Weights of a small GPT-style language model, trained from scratch on English Wikipedia: LayerNorm after each residual sum.
Each number is 128 + 32 x the weight over its row's rms, rounded and kept within 0 to 255. Layers, rows and columns count from 0. Numbers have three digits each. The size before them is the row's rms in percent of the matrix's.

# layer 9 MLP up, 768x192, rms 0.0908, rows 699-748, columns 64-127
100:115146109128137094096144127153091116146132162112126140143144133143132169108106125106143058146129147159128163132083219192077061168136099132162124148122080083187091147112093115149146119146175078
100:069094154089080146105123135117100086101165151154110162174104141116094206113146150153161133145129114137094129090105126106139148176191091102168090044189118054135167139125180119144123093094077106
098:077129074122160152119125099122141086056169117197111152078097177118136098140144150156159154143124152142103120130175179126127108128143165104125115142124076129132143103189134132039092170153139132
101:182099165163135100081153098151129114164178142086115074118163099117147103119108179144076112102104175117065145128102111168105147129092169133058144152110135124112150148135097112110126064117199093
098:130127105163078176173149094116106118127114148132134125083108089102182188138152159084154128178106115132083204188144149119128099084120109069107125138112083147106116125127145209127114158108167070
091:158131105123140143130116110116140122140153130213103098116143080117101168140117117149149146162143174143129105077235135126114111076098098143142167135116131187149085063124101121074124097099129136
099:101103115102124099114174108152150131101123156100093142156152166061156162174163127142168159103197132161148140170221144113120133135108116086165190107142088085084150119123155133128101129085136188
093:104136115113089173144114135094096108095163187165074121109103129104142154092193122162135076150071051102102146068081155108094090146116172141060115135142093098093160185166120177113098135162144132
101:121086130130130120129115098108106150125155104121047172152162154144124088092122186082123164168098092106156127097178145124137140100120126076166145123174118127124144134126123131107087093165138182
094:233103147102145167116078124102164122110114154157134146160093111065130080137164107148131148104135151185173145149149179068167096140145085139131130111152133115105109115143136103161152128115126099
090:148085178060090139108152155152138103134122136106125104130143104097115095094105046069110114180147090128125182131126103132132107148179095129156116122108129109078157083132117119156149110207116117
097:136132133105132158175108123186172137122148102162154187158086091128125111157134094117128112130118106082117091131120152137115140115091089165152097131165135064166082147153144042098110131083083140
102:162080087205127156112123147158085145096183169149068144131126126153119156156153156123211119159151188105119129167109132125123101124131153135177120183136123159100069094165113174117082129061114103
098:161136114142145147215124125118126102123133133129062096141147055125119104109123099153127164150132114170167201124127084156133119105151124168130096118166157165141145107132080126142134079116127148
098:141181121151192126130162110154158178160100095167133144138166169133156140152100081152121111130164142130173075140114089075108145146131130110131124093180137183084146125170114098072083120107093160
090:140122124106124151115177169157147088071181150212070152169160224149152139112124130102132158134171137152145084113160133094140144132180113126114107221110128091097166131100131126109114134107155133
096:084123137117155148091118182082129114120164108131127091121153090119128171122126177127150141194091159120192117068173137124100133095130164122133116094064126093093123138154159095149115061095078172
102:174094124175142144098155137113186142112173141201091185148154151120120087169131153135136067128120065186121118145116194103150148147116123134141150059106110095119117127085165107147121074111080163
097:148104159154105144143132107184130118192128134187115113145130069113187121109080146159106110147126092149119117197151103139093154125126110143116098146167108138113053081154101087077196100106115115
109:101095158173144138159086177162102156118099189137127150165060115080141146148118115152119131157082139129136151133112096135069100110105091101166092153072177142108087130058173155142165112064137080
086:159094128091124178082154078118160111117135162159162186142194108098157131138136105088099129166110087102113144121106186102142136100137120066102107124182085115192181139129153111100126212111083162
100:091106158095105102074189204123134164100158141154128112142077138193154124102182146053112180105124175163134141161184068112130097123105121104130099065180132162151107123083111115073162086152175163
105:110082130135081113186133136127147110176129131114192141150174105157095117172120066176108152157184115119157110097122120124103103105123169083141143153091179097102053105123096145163123133152066124
097:108100117137093117111138149146165139178110142117152135117104104074107079155085179158127083104151150183081129083120188195162155119150103102144129078150156152215138114076107181120146152093104126
103:157121100112105170096098134170062095151111154062161114116154046148129169148143144126084117192112104116156177067129104102109178088084091140115112107138113127164145159152114135108137120060090123
101:153140120103103125141141132120097078091105131143129183172153089123109140122110130103114083095106102093076155130179152091070113157102100179119123142116138189182128156163107150140145128136131140
098:069068137114126181150123159098085127131101127121114140135108137114188111105114118121124120100125148163129148173181099129163204145136148112144081089065157128079109155069109086133149077145099164
109:112131131189129100165145122107091151153108080143117128164191123149121108130131159102077135111166087110109155154109146179140069154150141098179078154107154084152144189095132091080090189159065164
102:176103115086082129082115106092179070143108172121143148143110114112210128120068171119129128099089113136091072124146144157128143147127143145132082134157128167163096132078085110107109197133106138
092:156127152126071119130136102130134158113175098169195137049157129133087142179087132129118113143139178109130150154039102079126119131128131092127091115105128092084163168147171139068177085078201087
095:083185148127100109129149117132137125134150122135167149087140135117145160161124155171121110133153087123108185124153106159163152125155135108122174167146104119124108148156034144116153122121137133
097:088158128151116156087165165123121151119159123120103075162121140121149090138114119135096173195140146106114147089110131135096149144165121141136091094171146125165120128066120193123063139086102136
107:155164099079123139154222106164097086074120184133120148146134152109099181092142079099101152112142154110151130129165074080116176124087149107131092154142170130154124093135200094119090138129100099
089:186060112203145117086127099150115179145149147148163089144126141082102173146086155196136090075112132156129164142121096192144168172114116165127097086091109109159145099167172088089111154137099121
098:143059158093188160176130120145073142106096116130130134197145098163136136112117098098117140122157081161154108081130135093105090132127087145132100082125162166104147104102143118083161128110082114
106:144135097124091128097087105137089131137196096118089111140191102104140095165142130133113070109096164211151196042130141112090117114106103144120159085093149137145116158138095162101094157148116134
099:132144098046165130094102138098174122153190076108063156147182108139092149150149112094176124162139154105129131171176103096185119114150152111153141116196123098122139083160166084117088068101095150
094:189125110095109130073137114176134146144090172142092173117103142148164092177108172109145174160115130122105086136160056192126098103128071192149097149106135111127113102119163132135161088145200078
097:188099095115092118101154131117110152181106098173148127106179092106097114133173107135100067174107122173139114146130123124161139152129096130151180136117149151116120102124130172114102099142128155
099:156070112147140109156159129197142112080075108177096040151132192115133139097131153109141134143089140161150140118155104122091081088166092125092137133172136185086164153091064129152126135106151172
111:151146147164148162135113154139148152192146128156176176139101167191106107202088138106061110128076117087132102127093144082068076110177116114100105168127071147127098117121146126086059087108148139
099:126141108115126119154093172137077123140135108108131123076163114124130108159167132080137141039145105100154146132097103123117093155059112133146095148113124118128110124060143130091105161142141164
110:142061087153160124137172143112128140162091149120114176152092128093090090065127120128145105151165110129107134174183095129200116143114103156124122150119183144137117141142115098076109160067168167
103:147163157102183145108075146126160138105033131109143098158104041118138134192081116109135171186125120116181138122127095173137125114121180131118143134196109135154125127119167187147134140143163133
107:124106084111144176178116133127152086120141161215136145149122130096207122172094128133106173178178108086132099099100072135132112157198136119133065106102129131142103102110083070127123189147101097
110:117145090215147103118104207144150184127112155129174134111106081149171152115131114076115124076048128168140114155078125169109123133163059072121112140116117152130129193079142176161085135107133131
094:092153128090084095090117180143090086143133148119159174139135164101143171062137132174117183113144172139137159170128082111181115100123123129110060154073098200113157157146143147176189142123096096
098:130182121104125158142159111154110140117054121140080156124104143103136241165093168182124117164158160101170114201153132110118133117129178087180213087104142112099115140151144109156155117138172081
106:111106187169148120152180129155094138152141086149112172155171156083135134099069108174197179136148118145137165136179170165154089079140128147120147176161123151116074088134151120147127125104078219
104:117121104129086113127210124118114114097103163115130144113142188083095060124112123147106139096123118142122120074125068142114129156106137135169119174155097104136167135162091170071102130097153106
# layer 9 MLP down (transposed), 768x192, rms 0.0552, rows 699-748, columns 64-127
093:209122094115126112135132102168081126059123131086073090191147181144120104087138156081108136129102150103108083168114113127086118056142163142129153121102120096094142139167090161193124112108116053
096:184065127107193124079207130147179104120130136112115099123134171135123160155158153103073095097103103153101097131107162136163105151101130119147164146136105102199174090159092141142129138155114105
098:153117107098112155145113190230128170114077153136160117163132092089144152130018156109080080098142161126128113161203071127176160125081168131115153103115191147125146116131117101123098127107103065
099:141168142128174068104140093140160159092126155134116159161127141123116134124133097133149060134119156053158124123112086138107168107052089111082075171135136146172170107138160110085135064099145114
100:113130139099153076125118158111148096075146187083106071132146148091160161101186114121103114126129110056152044109108157128169139145101059142105191133104087112137155096135102128156144209215106124
093:086079117115128116144169069166148121191075136121171120084177063084117085146087169149119138109126167101115077116133123151098145104138139147096130134104184106128102177154075116108184104170160091
096:085132140118128150090138114092119131109155140146131161116132151094114080153129109075053175110149100120160134086074092140077091132156153185133150135116105154148111103117132143060138141128145143
097:111143144120150170087141113103142081117128102136162138138147089137119138140204093163206111129197090136104106127102077070109146158158093179170090078153122104109093046108133115087175110166119189
101:156102126138095181141139112120173128152222164170139147101117113118166034075113168118081193144142152137082084160147062146094170130190109108129150181161172123122132107146125059128148137132094116
099:190146102095143134098143127123099143090089160042147102162145141135159173037134165156106141094145087067100111161112129107094086088117160113081133138181156099119122062172130147155135155212121105
089:117152105162160064193100120180088150110145171112163104074125131129159102118103119155107145108149118134113147173127154117107120146092090142114151208109149146123121164143187032061072108143137134
099:119141121093140122176141153151052144170157131121108149142079130114127164063175131158141110109124103188178115098169094110100086108167110128159153097127142137118107121097090093125134145193121147
096:147133142140111068175092116103079123123152149148142099110113111130139111123097183121128138196130137087174152126160102103155156134111101071185072116102056169107100062184188064116132083073156119
102:102125063093136133118119092105143143078171182136111078122116121167168146132122148164076104166103112122126096157156130125170163169125069150211118117039113117108082092108098093201123137169156127
106:093131186099096091097128047091080035140111110149112100121147148182184078120140130061160091112090094135126162188139142125157080136147155071131183141154067145108175165158149132160142126090087131
093:117130079131139132161161163138075155145092171075144164137153164160050151162152140183146096131095128125113080119098142111098112099134173094122184081169136103170127130135139128139157114158116124
102:072119185195091154165129090170134104140102143154099181160131068141129121176108143125052140154052116102159087133125116146123131157123177084115104123066069171175120146143147141153170116112156170
101:078173146096132166146131135113109085136123159127120129159092134163165109120152084137128203107131062113157097241123090097117152127174180109186169075174143133157138161132154117122148086141158162
097:133057079101145167080144136154109130149107150124090158126094092096097163121152146132158126082147114136096130133165136107098090110132134118109077158088164115087169135158148117141099078142139106
104:133139153119114144137086125088118134166084074079136113119108119129113143173151173101122165130154163159123152095147104128155163100136085116213098132123098114160158148168137143093129143165181120
093:166142113137150193100096037103091118167111171140144123103145152143119128078120084193101161169179155190097114142097110181146154163115171135154138142123133134098137105129166085175116138087143053
096:133158107155130111170164134163143129113099110178098169138174111103121138146133131100100124107085099078123116153147177148115133146097165171147125129118154147175124139179173083152127106081150146
103:138073155093160113179135108119168106132143042119113158123149160083136142106120160187113150120134154211144158145125104142115118125130121125155157159122081112132126101091087141156093172174130109
102:071099114068134145130133117130103123130133111098067150120118105135036145109171106133128163152162135146113168147123118117133107101179125160129166144194083191149124134134167084076102112177104088
110:139137164095100096139159141097097142067123110143181154091055116094103131121117170108091200093142074200090089110157079157201092105198163120135106124169083137127100100135140121133120118227196063
100:096121119116123113118152150128120119181118122136208169125165160166155128125102116048114185146075205174102138113149150105153145171108070133124106176075168132095144146117156129112181134122088150
092:153127085056133105112120150110103142085101176131154100148233170121107123111054091088157129084121180164097099158177103144106048142117154134123101122085105133106183080143184069122146123074179135
104:128110146140140127127100106165120134095124146100105142167107092204137105099188081150154083122128083120129168196112089083110094148105134111220144132165204142123082111108136121121125122150077169
099:109136152171138106100164156134140141102135156165092101119102138097124147142119087140104162137099161166139166172169109122149127128167145145187104227072099122191067125149093215172141092085117123
092:125119148101097161109119177160134168125127145089154118154123127129154163107048046109156148147094091172054139153105144121159143148089161127128126156141112141124138114166093075150144152086149058
096:121140125129153119141071101148133070101160106109122086097144198115102123114099141100112141102097116177128131179117101072108155093172115175123167091188103168141123049165057124115162162102161152
096:172129098130154053136090111114131088111140144141165099151140095050129107126094158156148142141100164095165186190162115110103120082165166122126116129094161133139145141119158084162117064146044141
106:117143140167150074117130140153147164129184122087156147089177112198105167101129052112164147121145121129147150171169169101152084132164168069104148068121077135088159170159144090125066134100138131
097:096177096148119123097144168106165092128094104184105118129083111094123163091120154085176169134159160171145150162109140110043184113160116090159113173147169076176153112122096116135145123164059162
106:111124167142074120137099147143135111124126146116091059106120167146142143128124189164135111114168126166129153130135114154119163090169085116156112199084092062135109096117178097087101137151103168
107:088092073166178134232165119134164124184091137110131115122136107140151114132127113141100128155084110164152123072156122120138099114189093121147055100142084187080089120114134188177111114105169093
106:091141166153102180133137140151160134074147108128114125128173170134118107102123102074089168157131146157084110127159124147055154111154161082155137111038168065185122122080093146139121107134139107
098:099173136109166103169104101200105106173184179131121125164139160081095140141090096163148112167153122114097109121069133086151131030137158163065096105114138106111124168119130147091044136152094134
101:095136151188182103142147164144136111108094078150115158130109155110094126130090133138086115150123144119128189115130138120141166126115135132120089119134255157163095093075129090092138115135121176
099:150119111139102153086143107133137142167204112129100083169124178099106118050156164099110130137109177095133155109120116129111113104097158096149166159145162166139114162102098148113172000120133101
100:127099096085136150121143094160151096133156159178137084200132097119123075133158146127131117102061167109098143115148073125092109112125114100123101094144082111094140117091116124134107077145122099
097:131152109104139109072093127104119156112171164183150094098135131163159175195113134092078092171068111135112167129216096127145158203069110074123154231106158096151119196137109096109121175108139145
105:121178127128082180121179110136123143134110087149189171147137121152143088151141155097160122115164156112133154101188137125148088132109169130162090135138194106126136096115133138129130167125100075
101:170118115110172122095101156103105115096132163110126128173210134101107184092160152118145080130100098125162117090101114118129053155116138108090065070130148175109149172142114090127109143104117158
102:125189118109160142102137138099100183072119164080128121084135130103163170204149163109134100109106141093137096142173103150159149157126096122124081141090098109102181207100073145113122181108211142
096:147121152113160100096140173126052165129170118155124126165129087142116111237164152125138178148163119143165034135156181156201160196140187134131084110084186077118133106126190108109092194148146140
094:146106085147122107106066134158176116116101151120147103084142138144123148102075108120095169161073179092153242158110119139158107110153083150109134122132130114135171173115137082133177129136119121
094:123177204147096151119146113158123166148148166117171149130148141102173104168107132164161226203136109108100130105051149144123141151126134133049145113147127111109174086083114151126131138078119122
098:141150080112127132134081120135176188163047122089102127156160171103159144099138131109113090163115090119150080123091122123183152113105113131126130115116156171078155141091168115100132132144174083
103:198124144141111188152155107147120094140086128154128125127167105155148128145137140103128146190087201099150171127103172152084081115058113089117173153117183143105124172181132098117134185129130111